Weights of a small GPT-style language model, trained from scratch on English Wikipedia.
Size: 2 heads of 128, MLP 1024 GELU, vocabulary 8192, 14.2M parameters.
Architecture: LayerNorm before each block, learned and rotary positions, biases on query, key and value, tied embeddings.
Training: a variant of SOAP for these matrices, 537M tokens, 4097 steps.
Each number is 500 + 40 x the weight over its row's rms, rounded and kept within 0 to 999. Layers, rows and columns count from 0. Numbers have three digits each. The size before them is the row's rms in percent of the matrix's.

# layer 7 attention output (transposed), 256x256, rms 0.11, rows 69-123, columns 128-255
101:469520513458488481475484441508490489443526473451431544469518529462498562487475473527497444505481453498481547450457505549451472522527547463510537519475405527525449519477505533422598477441389527515453514562502531572457497503476490444517489553529510505530522596479443407490491473429554560455523515545503543578527552545430502456475459443502421449482462541518478542560459450506530443498468
097:481534533500499507495377506519538511536515496457414540533502493472540532448590467478530484468501504497447584488512461545527532477527476548463476420541515476437442414500471509477449503499532516525616525535486517485439468534572449534453472499500460465465520453512551475554513477540518512513474475531483452476503471516474526451501455463514485459460496515442421457482500554556528453494527
100:506496502505457536565421566516546564451479452466520413505510490491536463571559514520526548515513494509542479499462528504515410542503552500497550469558493455494477449484458528521505494515501539455596494540516493465517487548478523461553498495473565355464484518458459509491493487494472475547477499554492431508526521465495423459574476532594506439537435417545528504572469569587518462600433
097:458510552530459549489507455500460462521494477504464513463514473496459556540511451471501540480473551507448458411443552536532489549403548615464468494527443439526537451449460568521513535493431545535429549569472453413553573472557566509540448512521550559534514555544467486509428530431462563446507493469490446484522519512537450489504474535508574522504473472567512484507565480477516550535375
107:461464493436519579510479521543496575508481508499552532448477499498464496489531501454458444450480524499528568455436507476523437533478453492528541503566543444544547503523437505527523528529492586554507459393472388587439432452519509559453532468539511503490498479476495522491549458482486522532443571520503496466525529496478442553492481465514450479453460493513568443540563505571502441491525
093:478426458523485468516509527538511540431390477540518542529463535446530492464497492530388519614512544475492478522524471474455459534464481480523491478469476495566539502504474502580571552475474448445478509543491462546599522508519500493500469461464551474505477527474532479437534543412500558508498428490525507531506443538429511426497522521502533452486541605539561540551441509478511560578503
102:498510477418489467517539540449514525553561495525521440442518497559353544493480452482487414507495508458536540505482488494500497613574481543476449483505542486553509494487497519504527519502496516525417490483460463501519572501485520514455497495536537540464559558462524477536606466468505500477522483489515578525577532490463512511514486539493537507511517516398538469500516483485494512449555
101:495519495482534543518493512539492517466530584436498524473568533492531519476532501483491469500501493441387465512496484568442544519483507447564506605498512509535462420504426500440469553504506551530555482426524479508505467458452508533430472458531507502469472467501571560550534534415571529464445516516515488538448509488489473419458448509518522515509521538491492604456544471483453459485473
108:515473536485536479489479518482429490493509499504495483649530437554504557481486507506516434479512460568402491527508465477478497484506510463495466508414522511472478483475503490536512446550551475462422522493519550496403500453511538533472440553453516563494417468450514453494564431513515430496501459500528449444430534555490529497426487536471517496548510534515476485501524619476546532586493
088:514447508515489521492498541485539433575511476582463544490526483405510513483507513351496453524485582461507539520464533546480526491487502538522522543464452425415567506440525519522516416456527479466505524521488516492478513442461562452505443479549512448467493466621525496487524542486488431513507456477558500475513490456460468512459470488466533497493525509548520492556518447497534513523459
099:450521494506534487484540552457482510496468502602475474467421466536506546476451585536470507543511470556459484563527469454533433590505489518481514505544505497501469500544454525416483564481518475485447552489450507503515494465448539516463500501457491439516477578448465496493499506495556431561470475559481490530475476557519527573494519506452529561525457449479488454405570454484495507513527
103:524559430536563508460462565473483499501544529513488568474524508588494498503538483464481456446512513500479449485554472503570520535484507566533505511487521505453554517493489503549542482419581498510499531507537500438509500486531508525542511441572485441551621465542522528490478457511541438501469486472497509534572523522534441521509503523477538482493528550423545499563621468530577521465478
101:438536482481425508442517482479442505475522472526463491433512472489565531477564475476496505503525494509479519439455546497514491475573463509518507551531505507477477523488530511536527512498523503499500509542519457435544502549491536606476434488484577461473519547445432519492487509498520552484484444459561475456535475438521549442553458541493486389503488518440540494438565452522472467492537
105:525492467466538479494517449506463501504435550464486540479565482572518508525470510495507434434513525505485479495506482490455466531454476500552521442460431554487349557475542440539503505487532476519433539513454484530485573510505496529523512489609571487579518566584524521452493492458451548463456501530506492451582493426536521445419437530501489517494536451518466516504525498492540588540475
103:508460451484517498539542505410540401434484498583523482442515477507457532519507496450518436469489496541434486507508526498508468588505385437583532481490508552427496460503540487554515573521560542492447477442561522517515581466517493527441507508535506529450524497525519545587477453513467457476441564554490556575566564497494412490519535512462486537547504518447449511544497599495483538502465
099:459527526498517520443580498429412458497542399491443484495523490502515519496479522469522478478442520464452465469546502500555493503479541537479468561487496527544490485492437585478569479497458495528533488546458454511562525517521503550596587488575556512531541531522492524534518474492444572503557445495482496445484509560516462505469520530404536531540434494487481511456529494496447526592467
099:517484450473536476458557465487518481536415473555504492464465498522485437493543543529515543516506527462430472506548591395522516478489461501515428510426541504569543584477444488454476520464534523514472532516502468456504415453524469466550517450518555484434511513565515454370559551455532506546530547558450482531516576488549527553494508483486483490549476396533476464478475499504479537473551
100:563528509519516426523442441510530482507444469482539484491472462532548430519492513455547504536450500564456603545560535539504519510472458582451441489487486467513463458439541493554420441489501577497479508581507507497484533433505425441524464509591528453518494532487465449561498488450536515489467532564457539521497472478490474460516506535520422472536479438544571517505508479434475561533516
094:549494565434443635467476537488436509498499484467542496480488474591472407473543565524480527458438486526451530466459487476477535475536540510498554461461512502473451502463483513480530502515533511489529489487457460488458476505460526513521393531474416534482550509518605472561489572492468480467570500535512498552500461496428516469548540472551548515488546542562489487466530542559463486497462
094:553487472579517519550480451449536553449512516563476487465487533467597514485417475443449506521502499553523482492486432456454527565528477480570487438496462524529456572490475466423486531489494468508475531478537562466484453557491529454449558484551548498447514532581530486568455541501484482479469503558453485436519491509507474513517485511463535465536588483459481488523463484500519485483505
097:551505432442508508575469511514464561517516492483485532571532514543539526539459559461513493456516515530528542506464538531489516561469513482498500511478515573503476470487498427411485464462479432492496414420516579447544494487468447493509439503506497495502542539525539488501476596512452548499457530420519426501450413525486446510498500535471566486513563488551520504438494483486476506539507
096:567559497493521458520533484530464468432539518476440463506475452532492510487519487530460471553562516531581504520548477488515473491466404436518414515594479523589495532553532551506488555514582480460513540504524505496467473445502531472498508520485489589442544511493561458464482450521595531502486492530524479553509443492547486488516502509491538557489490518449531453462489542497526481572466
090:503483511520497505530504506427539453518487517553560528509459511458429432557407491505521495499503548502478468526510559489487506484471453433437478570562545446566447493466492435543486497418448509469527386405507473500518489524579551470509534501481552404510486462524430548473491458572489579545542544490555472523414485513448466573533505477466453465469522523540452511492503416513475532526479
095:440500535528504569464486554515486473479560512483505574504540442525446461578469455532469450518463528559465528444514516517522512511478498447517456490466464475529472457569541557505465511379506504453511497513480515451507459542558509507489455495539537523469459524448516515451504512503531446436488465563466582451413541563465510465458518428498543539469452560440441531531482517456509468527490
091:494492442495541553500435485513500383467530519532512474529524492480482476482427503517576590429518441465448436493500369533483468470536484516471495450510520480401539493490506456603482520551549535552520487465479542429480519474557477440520489590453501449443429557473436458475478522516532515490546559470526463489543552597483535460501481497509567513462496462546510502507541489477440460514492
092:503427506547492555476457485530494483489476493507449460497503476508419572510502427541480571488509556453458473476530508461520521512551526469518544515493573470588501478506482474492453502410477576409496531526552468523514616476544499565462519522463445548552420442495546558473513504502538558496566511496585447449512538506569534461500584494501477503510536465463407466515457462533491461579565
103:436550428479573494491538538465544508487517492457471471498486401549485597545506516487498508542411526544487529536542485527554484584493541485540476393555556515445543485543588457456504501458522465528515533526485542461456499532447446477495485529540516431467489620442452493500478557476500535471490470508543505533448465533510484517444491542510573509497489504559452550562542505500479455376492
094:495430446508547506431448495530544521459553498519529496404483524514503424500466497433437595520576534543590479492529484568501498506496493524422517549468464493438504521511543534510513449489511440489510471511519574422507485509489429535430415518498447517519500542430508498508536457493548535521502417474525456494509453481607570514511487501497526533437525442434535464535489485481508552408466
095:432450494468465493520530562558495440475556477510462616423511492407513501466514418517511480430422470520473494542531493522461463487431478466479453516455516460488494577504488503475573539427503476473477478518505497496519492493507489471469517511530443531452480503426466556454458469444530564536497487548550460542495469556519498506445475440498500563522524476494524461454560466556452532442537
103:455567523544485423567487528564431457484460580463474486561533551440513449530420483490515501493541502515489494537569539447548504527464547485502520502435516538515496439582482561444560550441483556518501493467509591538525505491539490441484463534514492447521511516472517471425484525555478468523512540459520520506438562474505423517481569389481541519451472550463510417500492534530502499474492
100:472556561473539466490486486483547475477528494493441519502520492442491418549447551487554493455570553478511545529444556481561485475488499553493477520484482508502526500547519431445484527505449510516526484462464466508512451480488526502521512541427514472509494472521468493475571511511481488401515503529463528448605532533494580481530455480544468545549572494483525501484579454485494507545532
107:508486470415562538529476468469519522529437548475511492449503501508498492549554526581663498451476518489449485498507458554511497561487455529493412548493531504481445572525496459557463491567446456514464531447466512470562476506416502451495546447570431546488517539490434537460519520435514498481520541470546522468474512522503481488469553442491476495534513539542518509524532541476458449482523
100:505465487480471374587511492508530468544552492524489584493570519508519507509476588547509518527557472473463523502512495421523483503523512530585490439473486530537452431438496508485519466548484393520489537445448555475453472468472481498548532522476473536480470515503504514482473495513522509512454503476583482521526466504504521492536435472536409400429554560503466500505499545555466504482489
103:500518562485538506492519521507520433466521502533525536516508491478527502427492485513447449582519504532483532567499546466512423498466511489464564442490508499557536525515549471499427454443444499552488543573540523497491533560497514506493481518531392503496498455509436474506450465478471414480514481491519508513482423524481492529519489493487482468421472546469491469543506520498570477542433
097:630489508460527527558561457478518516549526483504546529525516492488493531568525458498547530451507494500473542506503529503491533467442529546512506439482423528528458523453478494492543568521466495585484532487498470513479515544519504553583476546498505527515512461493514497469445532487388455520504524598434499518521509464516535485497464450558571528578489532540514476481571525512555488480521
100:559448541587466488532572508450522453412496493506523493562457508464475552534549437537519609517507549488436460545453506476440483493535493481494451481447450463422532498442513526521468515525532497456537482525518516561458535461536460559572509527435480509548536556497548493504450366592427471578502487522559474475439531534476379464507502463492500532527523463488555496525548522533452498566453
101:586512422558463512482517567496520509449515498472470472490477435481550449469474517576451482530480520426535499462510532507535479432555496488497554553567564485532494479543473506476480510401567570501494499499511472536526547510557539530489478539518537485510525451476538486529452446519475506413483495451502539517534403461501484544562525512500442523493539470554546552492419465484490519479492
110:491569462532475522520546494499502479463504536413493440488504504486483520505471449547477558473444530512495512418522516495535540541534507504429538437494489482541498495488512517497525497530490523546556523475544518466510553515535521486539549474552502487556531468525523575513494492568498452498571470508594456472473526536473508507566468495458600455449460542495443582489436460459510545511558
104:520470493546518523478504499575472477569495480509501500595460454533528446476535488496469489469537468458451468520493495548529484513456462547428501453580512521518431404472538463554485468461572465501456515477457507423508506552446552536507471547533553507459581536468541443542499460506506470463408539474527482443486522542482538484502477532535542460502454501502461454467469557481582514607497
100:562465447565508425489510569518479481529517451556574490559482480475567557496459442536456488500454467490481453514437459514488486505440569523474514566492399465452463443424474502395518545499413492532560514439461451581482454548542506475467519462455525432534473526516500476532487486512495499515530483421485466481484462484498524511483503477485534538468459525461545506457470453502471568495420
110:491495479548510517534472616477535566547541510512459446501525497530498504462503492478421476421508429461531522507530503547441514512505499503532454522535514497441478507439516527546575550525528444458452480496560472463525493399518501443532504502484544580508576438554460431458546505447562552536526477529544530501575487560517471487538511482554549468584449541549596514436499543468525545442535
102:538454586514507493429494516545523576433549461455497484498577428501489489547491545528508533472481531504531536535473507506506559508548529487506479517454560387525541505420502500469414424474441520541467525514471520489485496513492494447567456491523420546517505467569514482482496453506534532458450545516632544478508471468516555490428486431571456531546491541502537459469473450512508502494507
091:443482562487498518559492506481481578562542583573509467440498512548550446515495447497510454470519519515508470476472527513574539507516537488533504537554543459587455586520417541488515519454478486564497560462517533492526517582478501451516507479497472414479478576457488480490476424510523512501440487506512523517488487506515502528551480470490517552479611541480506517540510560527567461529566
100:534524493505455534465607521548479495431499545438582505456530419489536514536531553540468566534478522512520502475466512545520467484497459504516483501497591480541520467606520462442476518511520520552543494511476538469481463522482475467544483483541531483451539513524528497541452518566495551468487484488469534457480448448498447509486509498552539534465596527521494580529524521511432544430468
094:497481543522501568444496460521563558529526520433501454471477522578490480542500531564579480533513587540508529484498443504548561478447478435501525507484453570569504520457492509531428484430594514536499507478463537473475479459566510547531499498556504532561421508571534577546509556519452607475490541497521539473491550516504457473464498494501506511489480500476526490572491478432487457488489
095:566504476480449453447470566570556485538483600509463389525561515534556520503507530453474483478510486482577536487560506479424457481482448460548477521494427484537554520511529468487561510552403513487471453563481478501510498430524490510499567508466542477465537420481486534468513479525547563516508515554477435500500431495466473529486497547486480494568525479431452439542563573569521436472459
093:443498494446444525476530462467563565480477487454436592481537451544483510475536553520473589556587506477455450577533504444487501526475543507513550469554497462432456455504462520497467536533511536600506515502526472481488456518480508464481490510494520484497523483437517503437490520447522515444523468487557480487487507526481513511570469469509539429463494452475476473512467386510522525456483
111:566499505542485509527490442536559486617460460457457433437512519515527432432519490448435513448470549482498432538474473541450509479501496384527567521513505523496546495565517487461535512450506471541525532435462549484519512524470477434483466535573529520483460437574527443509535496502518492497501471509503488458574444545560529503465522471501565586526447499523599494540514423511404504500507
107:446524531467439512488476449570496516537499531474441441450479553512496466537483543531459437462525575500509520453497463528510494471521421470480493516544478498482512531524432479589507499459501551497574518536440454570471479490545478461476474547488493552508512469531547509477485505484435500436434474472507567564504541524427533509523587509517509581491490562517542566546452430499531545595451
098:468427495499495531534531473485471518474459509533543501531597497499487514529526618472480486458547510532412486557535497528473565526511468508488431487401503534395536539500461545495507405512487452469599529524524524506431445454525465443496488519573503420499588547523504553518545513523502507499497502471563500457489489471497492444455518451530441546502542466569467573497492512484506532522509
103:420395496505526510562488458522512486530484512511488498451431479518497538474390480540495512492533487470498447534534404504507522480505469506528498550584515551497489524450506494505522496550514449514553482456494585548481520508505507509445542503518393506494457533567477515492510561467519560499453493534542512509477453508481573555499471477540575522509515469499497507481510463461545546541538
103:478581519498496493438523531524616417447474512521443559493541459529508423469517447544566446575472462412519512517510472482481588510457501535494597543499462538569517504510520503481527496434503535498517576461500522496558506565479533454467548460479493463493579491501476497530467486428464463480489488454529524482525472527508529574528556515447534513481517464469491424489506499487459429491501
102:460421534431519517434515529480534486544523484550500477492520557544482565466576534538478477496421524524445474463452439512476468544550543496514508422468529473437495538504475487534554484578549488572490483511518485546486514561456444544465533453431435539529535430481486472508504535488490476555538517524496479540465492521458530476513518477373555476535565547527465486425448467559534526486517
099:452543464451542499500465470500563471505569485462496516492502540621560444464576530526488493546481485490568549479474450484440502546483498500473523549466483580516508505500440495534539466490474441493467546561469528484472458458513487613504466472502490469486522514424419531537553550518517437515552489497526616497476452554423522507467471498460507482469539450532582493509493481515451550456520
100:515514455560506566470543499509572455541476429533474451454552537513508525521579465473495459483495403517505516509493475523532427523488524447466485508500544554474463500456496513603479447516478442525564532554551488560525400492516497462542516514508465547486520419495441556426511493510535446412456494566502487596489420522541548496440482550510487507491531494524471526484548518541606545475479
# layer 7 attention value, 256x256, rms 0.131, rows 70-123, columns 128-255
099:411515489496455501511607474521456522458502454488506547534449463528490483529473480488356506506520496531527493593552509529514545536491542499529551541514504545479508548469473562505469518506446452543424473483422602439487468471464569505476432543436476474579477512515518535474449520549477462450516507482525505496489510527494496523493531531476507469510500488601500516524474473377516483565482
105:439493483513535486530559425492491536422512524482469564499508430518424544431493523476499493450472498510518482481474523482539511558517514528427465586436497516462531539564544489579527518521519542511495476465465474537482500528455474493458523523540470520549495529414476522522552544488561461515493401499538464503477524493521521503525433505499519529472451535500514552473499484483539533532479
099:550503447493510540536561550471491560474484471550493449547541566521449487526482521492460542491546453527553539477540499541467460431547556472437563518446480527524451490430510495554482540506451490517516411510545479597536513467498484511525503419468461502473514519402504509452536529435503574538521483494456502509475491534618511452415494436398508478528470556446428515485522542492530472511495
107:446557510539482491458500533431426517483522473517487425469542484500454413468466493548457530487490507465460493572478467505515519483473513509476442464401577528450447534485542454462491527464496447482517514549460503519477528547552483465463515538501497493530555539441387533452534493500477444396563449504529528486514518505487546461518502525508535558501470440433477438565508524547530504526499
095:520504544503503505505556499524493552486494467483513461488497522544458515415490484466553511493486496503489576440512472493500450423540552534434528526469457446476515446437568508561511391550510506571533441497518534503469516542484419584540506600501498481497525492504489440602533524531527448465524441518495492472537554541513424491534488473474525497468478478473511517556507455522533443452540
103:571456531556518504443449558523428500540552501524494556507566496559647470491495473465467537545476498520494500470532519504499582421504476507523535479516523473542487474516502558493542538463483442480566427472565457536495512520481543541572532485529511563509454491488529484525466495542505530527505489557504489518509516437476409486504537527507516555493530453516466533562463553544528539544487
099:468532535481492422527539527449475477487455496514554566550475476488505447500459479477540591502448465445478426502544486492492547491509440437531512454500431479455522467504483454556533487524513459483503469463533497527569539461538523493507509566463533452402543533556453452469462489563411469515503486469452486414512502488411580501504463557455444550490496504497550477532450534519547484404548
106:433544467413488449554515551477489512525518518549446544417518587534558527551488521553533470453494533512560625498462527531500526540501483487517535519559528579574509511520530458460518513514476504556529461510482486503602552530507510492503532438554520436514530485562498503499471576613499537504574530501560533523545389527472506523519508512472466543466499471530514535492482416527507559490490
096:477486417480465467494507500483470499466508559442523511586448471566501458462532484650537555455496475529478504458449478509481527519512538503568568473502524566493466441452477548566446493530486481569540465474489394507551487479469477574505543488456562521471509443500556505542533483463530579490517485501487487542536523521580461427553471483512505545477513526466472555457565581515481508535438
102:509504517492468459522472525537579520581559461502607520533507602458501551490562522430465516489444534451528535485468583523480521456533483477466471485416490503562525497491516484439456537471499487504575507567535498480541549439479537493603515514526485552518515434448553480480480536510490498526556494495515402484548515442480560499500485472529436530426529513529542531541493501535462474421497
107:559483484482499498441553455511491450529449461483459505539481473502569427551505465534431540468470525558521509514441501548493490493453556528497523483484508518555466524506424479523463461562519531467454469464506567478516519547446517509499428497431478586494534580539519471453575551429479494494535449530507555536482530446489515477417509512486492533530475485474509536490517479482491510507437
106:562531549482510487502480595590516537548522470503509550498494456584446562473479535531511537535514509501494535517528463499475540622492477519508436516443435511528518576476471500553472490553448494540535498460444484510563565414513518468548495496447506566502540458509508478531471552487484458561540473576482520531451495483459409534497622472510516533511551499568450514542559529458518553497532
106:542522499457508570521479548433501532471513457492452493495432438555531429541586517496484538570514512499465521519453450528513500501609480562518489528469545462533513473556450514553450507431496557516456485484583476497520474544569528533493470516430465478428577493528441520567480518508492478540450436475543491567515474552423516482441521452496485500529533524473503510480494504581549512450516
105:470510565468500515429474518497493457505504556536535497584481437504556530497488461502438474548420507411559475416511460494529505453577508538491493474510531439534493497544502526470466511468493452436528511458460493524538432486503563534496511456484533472549490420489521517464511525525467481513518560382514471483531490507497553480421421524490484531458536458514451517549494461518543513511571
096:545465558465532473542571511565541508553426552606495530511467577556441491438498435542486509568503482510550507460496459530464501451530469459497504516503508481556455512534521427517551453484504480513479530502509495529562556442472578487530522409407486488485439547471487507448520537488451546493527489484573423569488486480524441502532590520514527489528511501495527487503488487569486462437501
101:480486495558473522477509490442518481487517504475560538573504527477461503551467431538565472534482476533537525525427406553459528451505541449526512472516508465517554526488551518564535449454558515489480514513499482520541480548528552447443484541499529534550442530494511459531451431547510514467462488566569476493500508454504477493490414511532482528481540497440552520438544559480490503479494
103:454476477533482590470566514431468532434521528574503463430493494472452531567526509486470516428496456489488497573479448487477428447524477482508508515535458528497508544468480512485597532499542537503539547488517424498511377564471486559591448436486496506503450502566570513499514475491528489522470435471523501507474513511473498516531457486455494494433487459478440519493465565426513509452500
098:511482486541563403476565442474525483483472436518510539510510536492522531491475448466505442611553406458536446501510435592557521487465446550508514501474516495516476511475517437526457450427464504468497450569456521497489452516595443497525530518512445522414523471494517471464501506467470588519487519472492476433507568559549509473429501494454540467513451466508467470515482513485553451449522
101:453509504530502481465450461517586475500453506453535606567504472495424511535471448479517523551489479455461532482511492531465524510492523565472458478482496548554595550478500547525501475538457462476504513432386505523524523445478484533481523542507491534550475485508478565515496528524523515578442556403491471540521521470432457478530476523449493546484554496492542516492486451521484569534452
094:419496533482416473504540505477547453537545511507547419489522535520501440492539519486520536546491538501453454501483471503499550438516581423507488403551492532490468507492458486560505550519525555427476593503452437563468545507541521483488573476505444459457449500494521501471470539418548531540489515587466515405494529562517515457454546551493529494468450500520483465511473516481502506534488
100:486483585480481556496477518517460514539502497539533538450442580499543532513450489481479508519481542441451582395473462504559518512522533452476555542585509448506516474491534487473540516491413528421430508454518466555486474499441483541525481494487492498408483472486544496435493475554494555628552542490463554524449470543537576488546445599414455510566544449473440534477453475512463528537491
089:473479504535510430480527469521562524526548550554546444506526557480470504463417522503465444432471472494473501510487465487529434575487564500479539483445491470461491485516482567523535489494555522504530538555571476494504519420438423441477499594447471538490464488478541443507413603434522584454493494454481562436534543524474531465494439472559504518510504544510515466490576474477544469478518
096:594509441534468439474489530532472535510437522534505547475507518454499453431504417539489412461504484541494437556485487476464453549525461553507523529467467431515544484451504518487466523473491474491529380473462557517461574496497492470530490509495509481520490496470487527476488521517523509531523524545461473453527443545527457573477497564469505479520634481476492508510515500554510422484546
092:522473495427523446439506504481532475537464465564506521535483481518515455546526591476480460560503518550528529510550516517521437463463542506482495539513486540524463480493489495458538526497568533458532536560447472519515485544526373520490519426551494523560571496552593501533509477528442509527528465510479544433459474472476480552571475457514516497521475558523504473518494527451553536578442
097:555507507486490490541506504497467472537526485481427468488476494464463476486433451482491480578529435491488461544504528488515491480490515427448532445501484482497461457542482544433440531511459431503481551513592551555455511487511509447538462483496453465505528588550468524575474497518507513527479460469514519492504445447533498520426532444498439492603483509572544575490450493492439479541447
098:509474444508392527451466550498487516490534460546509560530513540472552449522587505509455453480507494545480488469460525478470490448574540512523455490435409453502545407471508467497475478519458532530522503428481512494551446467548549476542483545529405517472485549500558494501540508512487436488493551485475481451472508500481448533476510458491514476466453548510488566475520488557541517581565
092:485581499467477547512543459486503492557528463567459490570476536470531526560521562522595488497501563526524566509469529486577526478429507533554521545486446596528522498501484558538496578554478485545477516492552501614487494432476536491526501530533568563446563535467523511484516446414490501520513518591501492516538558439506516513502521430488524446513506530523509489513524546492465463475456
095:531529492426457516524499515445522530565537493543491477578520546540570481527497546480559511533500526470536515488501421533467478495518563438581525515440484532526512446565536549523466528528498523478533511503543496492480576395500474510529518557422464498480505505505494481514486503509521483486569511500518481441474503496405564491511484494575522511489462423462473538473468500501529448529469
096:493525445515437512487536482492549425444512457457479540518505558542549456514528452560481545462559440486508453566536506524477484456510467514446448506501528444413475524506543472453503498487573454494476521526425504507463528554468461492451607505558503582520479442491511444505546458522502469516587524529504516494517458511551518579493443562589505513519560531487480507462528459517466483580559
102:502453529478509475488506545531481410481488499535542481477517512556544535560514468550522507519503482486470414536592492476473439498509420488506522422615469505459480465522470506510539467467562520506497492482525495539477464522554509531472498499566463507519514448494535564472432526456479467444523527483534500594505488523475497458552528468529499502449492491504575534492466515475472530511511
110:434471504547488433510486499478490495464562510485531492476504448489478547501460512485496451526471433488455552500496531504440515427506448506526510423477544560469484493493516527546455487497538518414550526525511501534443527575454448442479510525410523496482474515633478379518448516587483493494581465527490509446452532513525521474452414545555486523419479522466540497494475445544513487479474
098:404511560436460535497547554520529488489480561483531477511489518494545487466509493463508553541516497510504465493459455463497402533529498448492523499518414434459500499536501489466566508469516475485527518485550564487487487504551506453535397473561450442587515460510496478456612546495528512421512481465556551488547476452511420449432539537452542513518489564487493468460525503517579524499516
108:479457469537516497548435497539509486450510516506488502490446505513515488582532531537529461463631488509489455380502426549468492443468456549516528522467424493528459452441546499496533493492529493522471507485528495467519453495450466491435498479473477515490542539483575556504533532499475450462473520478466467531473482502438464413501509450484457454541501452563471464528539491505434466494523
098:513544530526506497494458551480457484526487526520462482462528532533437467471520543502466548479575490547521408531464480435492491504557447494480446504480582521496535574562516534561436493462482453471472468465425501481503435521456489431458599448552453482529544528506494521458529486533535453473482457488482471458521497600486481568468542529463498513459537459479463417442516407531499532533488
098:513545545512460558541492519501605459536514549577415575539479458523475521461468512460512488471503514529522460442450525498472493491510554489408578538532492549518452497610500396494504447468527480531510475444437531402473531439470490492479533488539474518488558441505480526494475602477558566495525485408424491548529521532500567492535529475530479530477508479486474488474452508542469489595478
099:422537525524538544483518437586567539550511434450527466462488599411462615467486448480541528460507542502472483499580477515465415521478491517490485523447440488466527489466424498460517560560438411528471554515542495524571445499464503481510519469475463532512458598452467465510526463445492536522450495546489497465501509559513533488499528502493491448439525403496460554479503511506560440430515
106:562419544500554511501478470494465484506453471582526490539447478465497496476526520477477472532552494492424468508547538493471545460475456519436536544446564457538527461560483424479487532503465551498504486493509503492400486547470534501511504569499466526461520540543447422568530491541458476417411574492440539545486504512494381487548531473478437515543534487489538463515517488516506543469477
101:469556501495502547588518522487488573464465463529452454469416515499490518552487501464435488437538547576549560512493537507509566522477537482491523577459525492512488515479446573549512573531518539533527455496496492453518519558467561556540501487518468526469509450533529517437496459447490508515579422469541512472532412506564479468460561517436512433490490489469574553580582435507503558442480
105:470523526527529560536527465503518522526448519430521501492538550512465471514475557510550549587573553517506546528551511491512483475525484508505480491426487488490500563527497417499567433497483442495495366526532474456528538427497485530520526511497543432536499452490424533524511515453410557440554489483479540499530563492528486495511464484446453490617538446539555539554524497453546481509435
104:522488562480553487540483483462456505533532493550498520481505477443502545527514456482496597532398470501600496435452475498451519485516565458417508448567476510487451491502519525496512426486517524463562407516499502514535473484560463517585533523459566452474481538479528446556580451515469507480457550469421527499383567535486526451486517533476488417427528468453470526469520428483517502533484
103:493561468497509559578497476399482529551475505492507517495461565497464451533469426501532506494565462481485490543440501447475476535419516530484461491596515503492499482519481524512542508479502419499481450469597567538484540542566466449478501448522519526450556458550436531549576451493513469511551512534503508509500491499545462425513474407521524472498503467519464528450482559467504523532469
093:423479468515541482450521487471467514495441491495430513515525511492452555478435560480436471532451499495495363556477522489471559454525443533483520485527501467453552461491513625438483506584481477473510449553486490513518516494469480457494479507439476564479458472497522485477543505464437464548505485538526487539470475508528512497476429467439426434542475501483541438481530423474474454522481
096:494429431513542474421486508471503484524454472473497537575535555528506428471399484499500424485546507466482523454582501491440509501514414475489527554512477516492547454474512566478551557515516538503486528448552539547524448508507436538491476457488491481425495459457515443471471498481525531572534519476445447504446518577497514505479512539511486468517555506497498532437457520525470530543552
096:560506441471444458524521453516570486527521500553511578475548535545431507521510402479492424488514425570460493492481538519541543535476524515592526516546538476548553542484411502533489501512518471526510472478475495531539476571557506474461446499512492498473597531491486486501484442470493518632514450522382476447495446518494502522514522530538531555531501537480504448450489514493527487501553
103:516469563443512520503495510496489425526524475536482553582488545491503493489397402501524519497547532497521470445529445515524503534502527492485484444507450500493473517484507516533562475465509567552501518492493495470513474516472494499540516545537491556495454557460411524496468471526507556495494454429566498497480515477419559495465534512488507519435466489527517541417492440543460467551511
094:476495465503468469504485518465562500477447424473523510533486492484470533495463441460521462503464446517513544422522496551541508492546495588485525532482504549518528538521558532563530463524442536400535544501536515460539506433546553494465543494517516506511542530467480526555442495598520549582508454557441520575544446493455515504480482493562525468518543536491465496545566525505529522517445
112:512497469436501518457448566464483437485505533399472491553461420503489462537502515515509539514579484464469516512516505497453469492515492491502520510515514488541480448468504516496468525569503468497509539534433488490451574477505500542493549435494503459456450513544558504496505431512512620534470466472496554442489564534490474548535565515445524514494531463434474503396495468500469486551461
100:509481529525567435507527514524469484419510479563544473519491498510434476513511406491541410541451492563438463513528569502514464543488465553469478453477452440525521445448531449505472540506459448540455458528431507475504473522511439503473453443512497493538487548418492473511504464542546471501590529482568529463473519474562503452538423509463547489489492516514475503473534501519559443488545
102:527474500548537418498543534431539534500458484496471556531448513492546506517521444500513474492401542429502565546514471509446486489547543511578547476549518510497445506523481505536496520479553523583516513434454495520511579514480516513495525495514526514447470438537549543465441491522530496501507539541460515519449504558545509505549505504523510482475452574483509476543556503493495499457510
106:476476541450496480481501479465574471511532461540533489480557522501497450492537481523465553551541541505534499431439515424534398498448582495509514492557556488487518484479486508394441494539476418544461547521471562456466504482510440506562506536429483458516466447515514500440526446543541515499525486487495494447543571491519552450491516502406501443529554593485573451514495471489479443512505
106:518550552466413499541483522514477557467475515466526510492533519363464485499495517459482595496498446531541418459478522534539465435539522508486485555537520474506499433539478550469445443525489453447508520543529488446504514531483538536442487478477513519518499551468465546442488512467467532513470574501504507569564520514505483547461466467466484526456471486466523514519560476528515481481528
105:498465507411577531593475478479422569446512441494460538454490435463513520512522482489557496553478480450508498511496469526495551396465506565517486523529480482539583529440541441485419496479502454562427520519451494521512478405491516485510515514519451404512496572525453510516452533492480456439463479453462488449519490535533490537454481512561506443447404441474489516532531467557504489461507
104:551426575429458494533497497456526565492498534472521484499543505446498455554564501473591505523519520541494509503530467497511515421492475540533451507545525537496531550465512522461523550484501490474542514478525494458521513504491489427496505550508553461488551529493537467483522524427590512525555492486556466534587500473427602558491531584478479561498547549470438467521543559492546465559545
102:514459534459548497478516500450446531511460557460523506470415471547502540560457555466525499513453560511525446560509532497540494536438455499477483507447490463567459572499557522517541421540569530536513494491516471495489528436488544512441496572463507427527477534490516500508501517518540538424494504465438484500407487517456514482550530503422436490542421505509529519504548366495461425486535